Weights of a small transformer language model: untied embeddings.
Each number is 200 + 30 x the weight over its row's rms, rounded and kept within 0 to 999. Layers, rows and columns count from 0. The size before them is the row's rms in percent of the matrix's.

# q: layer 7 attention query, 96x192, rms 0.0975, rows 0-24, columns 64-127
# k: layer 7 attention key, 96x192, rms 0.106, rows 0-23, columns 64-127
q0,106,249,164,244,176,209,212,159,184,208,213,232,187,217,226,200,247,228,223,176,193,139,202,193,157,198,237,182,160,230,199,241,111,199,154,205,213,194,189,192,238,199,203,200,216,229,192,217,262,159,264,187,191,164,185,199,210,235,195,191,166,205,149,188,231
k0,077,235,197,208,231,189,194,188,195,138,220,204,184,177,192,166,210,211,189,219,257,223,183,198,173,232,192,169,237,223,186,256,263,215,215,209,220,221,222,212,187,211,225,181,192,184,210,186,187,173,194,165,225,242,175,224,187,181,288,227,201,164,207,122,184
q1,099,194,185,236,181,179,192,212,226,194,211,193,189,191,210,176,245,182,201,205,201,186,168,194,133,195,186,187,189,200,226,187,203,183,223,264,224,230,185,161,180,150,195,176,155,268,137,212,223,229,164,199,221,159,154,214,267,226,225,238,194,215,166,264,222
k1,066,160,222,171,234,235,221,249,210,178,179,211,243,230,160,236,215,173,204,167,282,183,208,198,258,179,205,189,183,227,243,209,160,234,184,159,198,158,226,182,258,185,200,207,230,224,174,222,183,203,151,200,198,198,205,210,149,187,121,157,204,203,206,206,164
q2,096,202,208,193,172,210,199,207,236,184,212,176,215,208,225,188,142,177,249,206,206,250,193,254,246,210,161,207,246,199,153,167,190,189,194,259,207,203,187,183,221,209,154,239,241,233,228,237,194,235,197,245,218,183,152,204,253,230,167,227,164,175,219,197,225
k2,082,172,185,228,220,144,224,205,199,198,166,188,195,212,156,183,178,165,190,213,228,156,209,241,163,177,196,229,151,172,268,247,201,186,183,184,209,206,157,192,208,179,182,200,198,155,181,176,208,193,219,273,197,222,268,196,153,154,177,155,167,168,205,192,190
q3,092,216,205,176,188,253,149,198,156,203,219,213,204,153,230,181,248,187,164,164,179,192,204,183,231,186,259,218,189,237,223,168,178,193,247,232,213,125,183,220,152,227,220,169,219,237,184,190,221,179,135,166,168,155,165,234,218,154,224,187,195,239,184,194,162
k3,073,199,177,240,243,233,204,229,247,193,191,212,179,189,215,177,271,185,221,217,204,170,202,170,231,159,241,183,189,270,197,151,242,209,215,188,200,196,199,203,234,196,177,98,177,184,146,178,179,195,193,157,236,183,207,254,195,212,200,185,192,160,218,220,205
q4,087,189,221,190,199,198,236,220,196,174,178,214,230,191,225,197,116,251,225,224,195,238,232,226,159,203,222,208,264,213,194,225,230,136,195,231,179,226,238,171,221,209,213,234,270,184,199,216,190,171,245,260,220,225,240,188,152,198,124,212,229,208,193,237,189
k4,089,218,191,213,168,201,204,236,177,193,182,175,181,237,200,202,218,154,186,234,240,165,227,204,153,195,167,171,175,229,230,200,159,215,155,169,201,163,183,201,225,229,207,219,208,209,215,156,182,221,189,217,227,247,230,174,144,186,220,168,152,203,200,142,193
q5,104,234,151,179,206,197,202,143,171,217,245,193,225,237,198,230,138,201,211,235,206,244,210,234,267,170,214,176,211,187,192,214,256,180,241,240,183,204,173,206,192,220,231,217,213,245,203,168,192,197,174,200,208,230,175,150,205,156,278,206,240,149,185,212,212
k5,097,186,176,208,217,184,139,231,226,209,233,296,187,156,200,180,201,210,179,199,199,191,201,181,232,199,223,182,197,234,198,177,239,231,218,139,207,241,224,187,148,192,221,116,156,197,187,199,190,168,231,119,199,142,156,241,256,214,181,183,171,191,240,189,164
q6,115,193,168,156,185,188,212,126,176,182,226,184,221,238,210,225,203,142,181,160,153,154,212,202,245,193,204,161,173,217,204,213,207,153,232,181,236,238,169,187,205,225,169,232,200,199,226,162,235,214,142,177,187,198,183,186,225,178,246,183,212,172,192,192,219
k6,101,235,240,208,201,207,166,242,219,260,211,260,141,191,178,190,279,183,179,164,218,210,182,182,237,217,225,165,204,194,217,213,272,229,179,222,192,211,208,200,272,223,215,162,224,168,162,214,178,169,185,168,189,159,175,244,195,167,173,210,186,179,242,193,183
q7,087,225,231,207,267,187,183,204,204,236,298,179,170,192,248,211,186,197,188,249,234,178,186,227,204,232,239,178,223,212,234,204,209,191,195,156,190,176,173,145,206,217,223,205,163,223,154,155,223,222,157,151,175,168,221,222,160,236,229,192,248,221,151,187,197
k7,108,201,205,177,161,187,224,214,227,214,151,158,221,211,187,145,209,191,240,185,210,157,196,243,224,233,186,194,194,207,170,225,233,215,138,161,251,226,247,220,190,206,209,222,198,227,179,213,229,190,230,230,176,257,235,197,182,208,153,170,168,175,176,192,185
q8,110,191,165,178,234,171,206,181,197,208,212,129,220,274,182,179,173,176,156,202,192,208,231,253,202,228,157,165,180,176,213,205,170,174,254,201,225,230,158,209,189,222,191,249,169,186,220,196,171,180,216,180,196,183,156,162,176,191,235,244,230,170,185,202,187
k8,105,203,176,215,221,237,174,192,234,170,255,218,227,214,230,265,209,229,167,230,212,236,198,207,193,259,215,206,199,227,264,227,173,217,239,189,198,220,199,200,208,236,184,260,182,190,199,144,173,204,206,207,222,116,170,222,268,190,236,210,217,209,227,134,204
q9,089,218,170,174,253,221,223,201,176,202,260,210,261,182,224,249,205,233,205,192,138,183,242,216,222,175,261,201,239,176,188,177,186,203,151,198,164,215,207,180,188,258,213,194,236,154,182,162,179,225,241,203,185,177,218,205,192,269,192,212,208,241,223,196,202
k9,112,225,170,248,206,214,191,247,156,212,145,154,140,225,203,202,217,258,201,211,257,206,233,222,171,245,211,185,221,161,211,221,220,219,226,220,220,240,219,237,206,194,226,221,221,204,254,241,177,165,224,238,230,223,167,165,232,195,174,224,198,158,142,206,170
q10,105,201,232,229,193,235,132,242,235,214,129,145,149,176,159,167,214,197,191,229,213,174,218,169,175,194,194,241,196,164,188,195,150,204,140,233,181,199,208,208,186,194,205,149,202,188,217,193,196,211,180,171,157,196,219,203,169,221,175,184,182,166,196,193,199
k10,087,193,192,257,226,158,176,227,162,185,106,166,207,178,187,230,204,223,222,149,197,174,175,243,183,210,225,174,180,174,174,186,178,187,179,190,235,237,292,262,219,175,193,212,173,155,255,161,182,168,247,186,223,202,137,204,258,147,145,191,233,151,161,204,235
q11,102,233,158,149,198,253,213,215,223,255,210,216,204,200,173,229,237,203,196,216,214,213,168,189,180,172,217,212,210,198,239,197,192,234,127,185,232,189,221,177,182,191,237,197,202,209,187,217,213,236,214,248,198,148,241,190,159,305,218,173,212,229,203,184,208
k11,122,191,214,170,180,226,207,175,208,250,261,216,223,200,242,180,195,187,228,175,180,219,241,163,237,185,172,200,180,218,199,216,210,143,191,194,192,198,192,158,199,276,231,211,208,178,178,157,226,246,202,209,185,156,223,227,237,206,198,200,196,235,249,191,223
q12,099,229,118,169,160,195,186,177,189,173,115,216,169,210,236,184,253,236,227,186,214,232,167,253,155,195,170,206,259,185,195,182,228,176,188,224,236,218,184,198,205,206,226,175,180,131,209,222,234,193,238,170,224,244,185,141,241,219,199,179,183,189,188,238,210
k12,114,213,143,156,164,188,182,194,232,162,104,189,186,186,215,179,180,248,196,157,194,242,238,151,228,200,184,235,191,194,216,219,203,161,209,219,236,212,200,181,255,193,255,148,215,144,142,238,214,205,183,201,217,190,232,249,201,191,176,227,216,197,190,171,211
q13,099,133,207,209,204,245,219,226,233,196,234,120,225,183,262,176,135,188,231,240,164,184,208,144,274,214,217,180,248,209,207,212,219,157,226,214,221,150,224,232,173,208,231,224,250,219,165,185,179,250,201,200,216,199,222,243,180,177,185,173,283,230,239,186,209
k13,103,231,168,148,160,222,185,137,229,182,245,209,224,172,185,276,217,205,177,241,187,210,223,210,234,255,173,188,218,190,268,226,174,214,210,197,184,177,161,192,207,207,177,174,182,172,215,163,220,165,200,215,180,180,180,216,207,208,237,250,145,176,179,158,212
q14,104,177,191,251,184,178,213,192,189,198,168,204,214,197,227,215,194,205,202,251,210,168,257,182,239,197,148,185,180,191,270,178,220,225,175,213,178,249,150,209,215,275,223,183,231,186,217,178,184,220,184,197,181,218,156,158,218,245,190,157,223,227,136,223,278
k14,110,169,231,176,172,164,191,223,190,223,208,174,210,218,227,169,128,173,222,220,235,177,217,179,216,178,176,168,227,201,158,183,187,208,243,189,225,189,154,195,187,152,176,166,185,255,180,203,160,167,165,197,196,176,161,151,235,165,134,214,205,137,189,211,230
q15,101,192,199,202,143,185,172,244,233,183,224,220,205,192,230,218,192,211,219,168,184,206,155,210,211,212,257,212,168,228,182,166,229,170,228,171,158,210,235,232,202,184,238,219,208,233,158,242,183,217,192,179,233,187,201,236,214,248,219,249,172,189,172,216,191
k15,102,251,217,212,189,180,172,234,146,140,221,211,215,161,255,198,216,269,220,224,187,197,219,200,203,182,184,188,163,207,235,171,253,237,189,240,217,254,195,188,174,181,191,180,198,198,175,195,226,213,195,162,149,164,198,177,184,224,232,212,223,246,213,238,217
q16,103,186,240,215,250,196,209,149,187,126,278,150,181,254,162,193,174,212,257,145,259,153,228,212,229,203,227,129,163,219,249,150,223,215,220,178,235,164,210,185,248,179,205,197,270,168,207,218,238,194,178,176,188,211,228,187,212,178,179,157,201,161,239,158,286
k16,105,189,234,155,172,199,208,232,207,164,241,160,226,214,182,213,182,231,215,199,185,238,181,220,209,205,219,170,150,221,210,210,198,226,177,248,193,170,221,163,210,154,177,183,166,220,174,116,157,177,197,208,210,194,176,139,217,233,246,245,231,223,203,261,198
q17,106,186,224,153,190,187,167,147,264,188,160,193,231,192,144,242,222,170,195,229,131,229,238,198,161,164,147,245,200,159,233,195,159,125,189,184,192,198,197,197,211,197,204,229,225,190,248,207,225,172,200,197,209,171,180,128,211,245,149,263,235,235,186,271,181
k17,103,212,168,186,186,183,217,211,216,161,199,154,125,189,182,231,200,205,168,218,157,220,219,170,226,156,171,213,195,251,221,197,234,166,164,208,249,246,203,217,178,235,192,202,159,183,149,225,216,155,198,209,174,181,231,175,142,137,168,182,246,196,162,242,176
q18,100,262,235,168,192,182,269,214,191,233,215,218,186,258,221,215,190,179,205,221,181,220,208,149,195,225,193,207,226,188,194,270,220,229,196,194,228,190,234,220,191,236,214,199,171,130,170,188,191,157,221,191,168,191,191,172,171,161,204,194,212,211,207,237,108
k18,103,198,207,204,115,166,189,165,202,265,196,226,148,218,199,188,229,238,171,221,215,184,194,202,202,219,174,238,238,220,249,242,238,176,180,253,221,207,162,157,143,273,264,192,228,208,163,198,228,184,177,235,201,202,230,214,200,205,213,156,151,249,238,225,205
q19,097,227,183,163,248,162,187,170,249,215,191,259,170,213,194,170,122,191,182,206,206,208,180,165,186,201,203,280,185,144,180,200,207,199,173,197,176,269,209,195,223,217,165,228,217,213,195,207,231,231,227,221,231,187,237,221,184,231,226,210,243,243,219,163,208
k19,109,233,209,174,262,252,121,156,211,213,213,257,211,211,217,167,230,164,168,200,266,213,193,184,209,231,207,214,236,179,215,218,185,204,226,180,239,208,211,132,186,193,163,258,195,164,184,273,166,247,199,186,199,202,191,175,224,203,199,178,203,234,187,259,206
q20,117,237,186,220,199,183,150,170,134,196,135,226,263,204,208,225,157,188,209,205,183,187,202,186,197,178,213,263,218,164,204,229,187,205,210,248,163,229,164,239,144,124,223,222,242,164,180,202,146,167,282,157,196,177,155,148,195,168,196,206,214,182,217,194,195
k20,109,230,206,212,200,177,208,180,139,234,235,211,155,259,175,226,197,231,173,223,285,226,240,170,180,198,210,255,152,170,214,219,194,210,209,223,195,214,184,190,219,184,227,205,218,190,218,195,190,204,215,191,173,168,180,116,228,190,214,196,243,205,183,195,165
q21,105,153,199,235,236,184,202,225,164,218,307,185,221,163,206,219,215,228,202,219,195,242,215,191,251,182,209,133,215,199,184,189,173,191,226,209,233,149,226,212,222,156,209,231,197,161,165,218,156,230,244,253,162,201,181,202,161,212,247,203,156,204,169,199,190
k21,099,184,232,189,198,248,198,181,206,192,227,215,198,153,221,199,198,157,187,261,156,159,198,210,204,187,230,213,218,202,212,141,266,244,145,169,192,223,220,180,198,174,215,179,210,147,198,204,212,187,209,181,210,169,255,240,181,180,216,184,223,178,173,210,146
q22,100,190,200,206,169,209,206,112,211,203,139,195,208,162,197,185,211,247,173,199,174,209,202,208,190,188,172,198,253,210,180,214,215,187,216,206,188,199,252,254,185,160,238,180,246,226,216,220,170,216,189,178,183,180,164,205,216,199,181,238,172,185,199,197,230
k22,103,226,213,186,241,210,214,190,272,206,149,219,151,229,166,197,230,221,150,179,171,250,141,162,144,250,256,188,221,228,204,207,199,212,184,180,160,216,183,241,223,238,161,203,208,226,195,258,151,167,184,219,192,208,186,166,153,228,193,155,195,234,200,202,176
q23,103,206,126,146,184,167,215,234,186,173,131,154,250,201,192,185,172,246,200,188,202,200,198,213,201,230,191,247,237,231,173,172,206,170,220,262,178,188,206,219,194,233,238,216,222,223,187,141,193,185,192,214,220,230,219,229,192,200,210,260,151,224,238,234,196
k23,105,186,114,199,232,195,167,191,143,224,193,205,164,197,220,216,199,191,225,267,190,215,175,185,217,226,184,219,233,162,217,158,167,199,257,234,209,216,181,213,167,193,234,236,186,179,205,170,135,239,217,209,207,254,231,137,153,236,223,193,195,223,188,188,241
q24,105,222,169,176,208,166,215,160,162,213,263,189,207,163,206,227,214,222,180,220,232,189,169,217,198,195,208,265,184,212,235,225,194,197,216,183,237,237,245,193,161,198,180,186,170,176,183,154,154,206,192,175,240,142,177,132,245,134,177,203,213,198,240,197,172